Each number is 128 + 32 x the weight over its row's rms, rounded and kept within 0 to 255. Layers, rows and columns count from 0. Numbers have three digits each. The size before them is the row's rms in percent of the matrix's.

# layer 3 MLP down (transposed), 768x128, rms 0.215, rows 505-554, columns 0-63
094:153145124170146132119084160067102170162152160120142070145115169046129147150100142079103146086085068110157106133140132105101170067145104094156101159088063166129129146193115172123146106090089106
104:151132121157093183186127144129119123176180134146189108133081136103118118122133131132088113126125176096166157103132168086198116173165137127163120157102112154171054088142159143105136081156174172
091:095077120098150176078170137132111132174089162147156147155170128157149149077132114102134106087076110109173170119125079207148080148143103053169189195183090137119138123075155113137152111191131098
092:138138195091130138072134085140199163106093133105159159098105144143154079144134137100088111151135207141205094099163094125124130153072063092115177160123120117146118140121153139138144140125149136
092:076119056105159167124091113123119100114161119106177097138144131181146123136139110180075151120155114189138078029132108131102164091124097129139115153146130117106095158086151108148177125055112135
099:086107184147131137132170165095141141117134103139135138142136121210107125144089083076119128165140170094150133135117153123127113153114119133143106121173163136175122123180128136095138108125098139
092:121117111183169198150139116096114145108117144142101146106156110177103121097120133091117084091106199132141148135163084152115202122135125114116110155189084147111076173131096171093124168131139144
097:124116146119105109108160063141166163059089176082094189154092139104155088155092194176092120125101189164129116175128143159128125097149157106129105155087119114165169166113098140144094152147135117
089:164128117120104042173135131137137138121160165110143073109197109109161148166128089133069128089176118133158125136101112080129120100114118120130171194090158152121178147045131079151118122142115087
094:149175086137171133080082111122145163101166145099139141121174088186114084087145134123088129111072176146137152094143174102152110119148136112079161183165116112134102136172122135154151173117145142
089:085172152132107098107152144086134132094125096155108152130103167163127115138147204089134121161097095159139108193156092169168060120146142139102095186132072118198142172101088115071107140100134158
094:104136124130133134098136108097152109092156160089104090064167143128115070176153121123074092140140104136145137070098120097089107167164113151111140096115135164123126126116120160136112107113131110
099:090132099131156105114094101132116125064097110118147090145088140114140101108166076131115111110091158151177214103098180125164142131105141181103154144123119089138115099083164094061165149113126110
097:163140126129114145176183102159136156114145115094123073166123121159101146150158125082155182174111133128061195127160140136117099143096147128135150149123194162091191118152116171110124126123115118
098:090137167135090127101105140132089177144080134154133105080043117142170162145144126148133110107119094120054142138124089112122104107117145148092143069141156117105133140094131158098130098120107132
106:170144123042145071156113121129127183149128094125141087145099103139161154153136116110136185090120113128129152084101125133130132177151156178101180128144152076090159131065115089161097099126154159
104:126100135141133112148088081111083102128111087117142115126161131086092158087143144132119112159156141145121146117185089101088163134117149073160086153145208150110142126093148149110087091181114153
093:121079179139116152113134132111180100130154159127159124110140198135096171193132154173170154100187144143130141202150087132136140088140182175148112152168079121101178107091109146172146125127128126
093:144118063133204073152112140150125161133094100142162118060082120134175124144132177182124145153130125162120160116168094117110141144130088141171040160134116164118099148088142113140105135103132109
104:193158111090141096178156178116100181100140084103167068124079186127101072146167152148125124205125118088100111140165103186163142081113084161140161186098128118112077167087091162129104160151139116
116:120145127190126128115108146134100117195108182121133137176152156082092151091117148131137157102092143117116110067164120127166143151141152160137140116123188092089119122103112097093095129126089050
103:177155136119141123129046152146145141115094099104081080133108084134096176215157117171135143088140076114117145160138108159171102123075161123156169148148175115169171120088135114074173153111086090
100:176126071200137130188136137105099134126142092112123105063125071181089120111149153086125113181101080147090066115131145172082140146103074051110103154093164144158173207122105149142142192080136101
095:085065134101183147151143155122202060111091107127116084119172151141124126132128146169127203118090063143105133089148166119079128169144134118140115104066145169138122149111142182104186121109092101
093:102095097124084116139134126151172150144138115195141083128195121074160044155191119125043120102147094135150137136142120103122092144157149212112097160104124150131142080078161101135100121113147150
090:119197128152125119166136100139138121160127134092153151104109129144192146063169126183149130110095152158066195106135125088155127147169105153146132121117129160105117135163152157045104095150080134
093:082111093122182136100129115120035139149130131097141094148169148152119149107084116086110120097108113204118141108153092112130144072142110100090136114171196099118117112129109086129155108129123132
101:134127094161101134069168151123136129141099144128092189133149094125091172133102090047061151121137129125134140096132104153115192129141143136165080149148128139153152157175122156168161111078152073
104:035132100130146125139130130176095150125103174149090151103105142155093082120152152083138055101079149097081119120167105144145090102182140089125132061108113114164138139147155073132203064139142106
103:151086116122120147114130070154145136156087133045049127121185127111130096106110148087134066104113139187202138151195096094088143123178129130119117111115171127171150156145143095132224152152079124
094:118157136156175137157141065072146083171152133171165111166104110081074100027129161164141130137123118089165141155152109113120146154080121120157135132127157142111155131129137177061156135126152156
101:134147080144136187163112129138132122113176123154140160087036078117106121159091127134114123149198191145174134128162161114148063149079082214089127111121112126114137166162137098121094126152167132
115:156189165159191142078142113121156116167123134167147127137070151051089133215113093175093105124129138109173142108117161153091090096113159130130198104144117151105146105046135123127103123171168184
095:079069141158109157151082083098124129177038180156097138127148070122100116156116144069123117072144084202103100110122156058107131095105106127135117117097136154141116115160106101125188126045130110
107:137160101152165119154107061100155190097116084078116173087155129157079151122204114111076184098113153078098152140175118149106185150133170135121119177073074113102146170127139096155122048070155087
103:146132043085153128114171067144145125065135125159125169137178134109151099113159139118083150173137161100186138095178085082166120129112144123168154157124164131157085131114208101107132142138158186
096:166118147138141138082155133128112139105146094139063041124130186129129126114126130146131141212148124163152163147123148092083153149072116088171099085125114217122132120144171176103184124132132186
100:106114074120126126119127096173189170156172119181095065104105163124080070138058104137127106127120185127136105106150097182143126130125072123101099127115087097094087166214132139133128114188128171
091:095141102173120111145126178125099144138143104117124085106146094122130146145100181143096116136161128118124152120092137140142136148135139131078145157127183118162137157116134151191107088082080154
092:108102147162151099135171146137149173131085108083111167095129173060136138088099085110089159117124142158168117096086132113106075089144155135052091128188127156137097083166115077165159086135168147
101:125109082110139156149158176141160155101097116092137129162113133184141105069132155167151157118118110136136174101142105174168105152175136125119140128162093157153141106125182157153112122162161090
097:137182144118150091118159123142153121156093137100122089122075123144094130136138159157146144054118127151079096158098121054186092114164144137126098152064110081155081057145095107115056137150113114
094:156098158078173151140123057135108096140122078136144164149186131133139124084118116159149119158122121166203061135105109115177151125173133108139137169086060180154108172161211158122110159075140101
107:180101141077091092199074197134088162164131085118128106133115118093097138155121102140120178114084133087093102163105126141149068142161127149101107120100161070088165130095161094179128133114101093
094:129123090080119116156157153141105116084152140089104110116178135162095072128114087081170089094126081107134052089137113144141126094107116112088116186188164159109218139145123136141136104112112129
092:081139131131091129139153157134084071084139065164087102075101082200126111160126127067165106141123135173124095100133136139130169106106154103100093092138069143163127121095139088109159113111165127
089:131099144185119145166108100124110090079104086124126099129108127143159155105121151137129190177120102127144096130146164083144094059133193137143106129164132202108183109116137196149125094079193136
105:096093114108105160174098178079091069164157118136150081159157122153113123093159116174114098100091133108103133121143138122131140156135142088061095166132076123144104116033132075143159188082121131
090:126113120146124167143088114156124110052106102165134127157154197167131087062152145088177147143150148135112110112123126121171140139136123124197097167186134146121094140180098160114079116128114095
096:179090060162132178105110092164165100117148152152150059111125110191160118108111142152088145131143104132100138159134155170163152110125114130109070164185185155112143034097187140077152136134056087
# layer 3 MLP up, 768x128, rms 0.229, rows 506-555, columns 0-63
097:140087137140167137110162090158127080118148154160144113162124139140089177119176059073161119125088111137167108144124119188119081053148062147089164098126134124141182161128118147084096128093095110
091:058158104099143107106092116151122134118172117157123106125102181084156152101090064171133108132126133194148131142102090150102135142138099159150107154123139100139070109105135104123124186096121097
104:113111090134127121177111159113128124150137097121174121154161148128083105161157118166148119121145145093104095124110111063158133101207161121166157125111122108137092124121137141119086128058156124
094:131136135111120167132117073077170180137074124151056110109138148150100078131123155083127124140116179127078110185130159090099142127113165092199152115169145173170092117197088132123142151087146126
098:119145146086164065058154127190179148154127103122096159079131145083132114133136096109182120124186209162084118114109107137120185127138108157151144152120135127123140136145108096203133137095095155
101:193104159166110120107117172194136083146159158110129071154158091104111144109118129113147207150135054128137076101096117100107114139148123108161107136143120161165138101157120103190139068157083126
095:136123180190107142089181142139103155084116143118103164083135143104142145146160158227146104125115123159152100072155095119114137117060203139102122127129115159066098151114118144133102179096106144
093:096150163086132165087149139141131085177131083180113067160102146137217157106109182116125154092129117159095181051166096156166105149117114085136073154107115169129124154178121091126106138089152105
091:158094152120080184120144154138101118161093113186129187146113086171126120056145132132115092144207100115162141105118162124145100087102138079217144045105161099138133158195100126089076114168117161
089:117158125110156121123119137205092114150149095144097136083131138144147091074100143160178143080123147086133091080154092076161103076088120131154094137112154160105103157092151164180089133097129160
097:133145101118155111131153096109138197106127091159184098110196138083146130178077125091093144166128122124116125143110186125174146118101158116104132160137163123165135182078096159112151123098130122
099:188104172134144170070125153124122128164154174078131108190140099086068110155130164069141127122138151102149116122130097142134156116163145171184048103171125103129159179133179072124119105100125117
092:108136148090136152132159153166126076080143138164160100040144086110086141125085158164145127118129133166146170088073097132145180079101169101155120107117109103145126162141142142138071140167127128
102:154104148126143115109087111101167064085181149087138179183170119139097136148107175132137179090135152156103102088127149107115134128167100122160089114122106115098115111059146130080140142145149171
090:094148090121152116094109162110097123151113144131157098184154156158187154115113087127052153116147105122135123108206086108111136105116108124113128147160148096108120166127118184119146111111139141
110:107176168107060142070123148116183118112169181120167113162126162144100128180138140116194143101081128160141203143122138124141141113096107113100098148105094148133092069140101150182080128058122178
102:086193145130179151135143100068099172125127134079154147176169047142168138108104101124132117131141096115100103136079134108129147175089113104137142118096105210178118184172177077154091132136112175
099:152149122158094156071113090081136066154173200139115103163134095155088108157086101106121126084100125115125116125154147164143110138127132097056204163085065184114082099161144196111120161198136127
098:074141078154102136160140140097153123114177145167104094146159186123088126149124123063144082118115181152117095112109149063067128143103142130113086128155106127170083147170154161082145158039067148
104:170118103107129118186112157097156117159114154089126108127164078033181112132158137103085100098145153150051137100157165191197097085130120080129147096172155130104118139116123107175194139112157084
082:100079168160152106128137110090150125090120135128130145095124132077100152158061142174212144121161086144147093115128115138096135143118100171135049136093091157162157126144161069133160180143096134
112:117123120108097096106127135115128055198189149087130131160208094159169118119140155095122137133128174083156185096083082114085122079114155114114160101106130138136133158109213126077136133144124123
088:196089105157153110155181158093144177093138180139100153156130099118112139175111155127057142175144126156201123054116173077117122098146113099101099126119099083176168158119106155103103155133076124
096:171187159171092142156122182108167140173120174148142102138108092110157133119116136145115114142083109153153118161094088138105118162148125050090178134114162082110070110144104143120060148135065123
085:159122154074134076167144150110138126119106135108085135155107060155120143144090056136136163117110100105164151119138149163160101083107158156126117144116113139161126140154177090188173134144109161
102:136158181115107089120121115091105083102096067149148090098130061165079100131124183153146135098137087102085125105136150104114078149106100126150109077097119148133163123163144180115086179133067150
097:128206169138160091184186087073144086061135105173064126199090140102141119096162143124138110091087125176136142114134174116077102165177131133105113113121123145107070108152169156117132166128131170
097:081145149109122109145136143145187135118167099087133097147213134062164090105107133168188118121187134102113165123149142111130120126088113182185158093131128115155091148143099133076155137136123174
099:140114110082088148060104108127173076138074124160107152076106091028139130201165111143104135117134141181103128211092126171127169152106080143146174121089075205110141108129136164137105161116107119
102:143099121110072130065171174177142186169122148110089156109141088186101054156110110159146088127153176086078152127142067152154131152147122105075103163140133138133141117134133075121164163065121140
106:084152153115107158093128091108100175140094130135090128144127116172133095134146083059111088113125097094102179135080085095221157162167152148139142157142081110102100106116130095150093166103137196
105:184127120111118061117112149130108103115111149150156135144138085116122128132120054183192163061114160150141121126119109136115135121161092124052122153184084205127093150176099133111166149131139111
097:072138123061164140166153156133142175171100112085153093111161108070124083146160144201098132095105127104137089128123201151121175165124153099105139182174159100156144075114076118072168187146124160
103:101164118085096205152070172065135137128075119149151101119151134092129139156131099166044136090088147065093125139080149088147157159127153141099078119146161149166111129141084156129119099118116126
102:151113166128115120190191098141105188142113152116176079117106131164093160092115159210150079135139089124110108124106171150094144091136114094162146151137135092200205089158068159199120090199118132
091:091173095143102167122126143134102126093113152140190040094174137130186180151178116136134058165134123097135082111169137171144139125108108162154128075058184120102070139142123092071139157192034156
097:064178134179113164113134080105159168121100090077113110135159131143106088134153138129151119122121134150108160083067166139115120102157106151099174157107119099197125195122144135102097131143140207
095:113096151207144141117089163114160101098162105097137124211146091119108131089130137119135106165201164092146147121123075074067151151124063109138153171162197163184127162095149123187079175100079159
103:137130131157096108179107094126125111139106121121125083104151126139132130069146088125085115048096094113105117134098155071152100133126065151190130159107184084048118141151091127090130113196143151
100:156106092204159125148114086092151081155105215122086101115149153145111128111147081096112079102135136161087141165110175121202146178100124129146108114102124113148108156127109132138126161103095132
087:095083057123138154158155116111106138138158154174199119116150140125164162135112147103103079125111161133170128171146146036122191179150186119141135169144115124144175091082136067151212136094101112
095:123141124138095142158138144104107091162142152125124223106116103120114143141113108120093085129138142147139102091071119071143133138120096146098103098102204146071156124092050079173153177111152167
103:137083126150147135148180147179092094146119084132170099136115162171156138105094044138150070131083190125137122159068105130144171150120121080144123077100110110158143096100156131164144186128027096
101:120096153161079129147147139089199167108141170112141118147097104104140116124103163083085133111172103078162126074177104093127092180088183167160116149143086186149103115092209131105146153177128131
091:115138157103061051107121085167179140116094128098098190106092136126156138162165129147120103094102139124153095158077094086096128137098145168157178138161176094112062129180087115113165146138083081
103:152138157127105107141156088098116138124162108100126097073159133170182142173108061114136208151169108090130114106118230141140138151094091167120112112160178092114125149103106102136051101094142165
101:087119166103156136130130174121121106169121142104169119152138143103104120135103180215169101083111140100108068109094130133194131155118161175099066091125100140127127093073150121054111195151175123
101:061127083114118108070168143090067123117142154100131116102168113173162173180158127097161096150092116108122104165204096122175107205109058101119126131151118087129191142151118114116101103133096114
100:134162137116050163128106117125122164124111117152169045169139152157155141138118153127158131148235146114103067099110077105104140169199136157102149061163186139136094083139121083133074212127138165
114:126149096113146123167132141129200137126152101131084156106140084076151122123112111193105186162149122164123144114125101104142143115061070135146138120131121068189157113165123140152087131104109152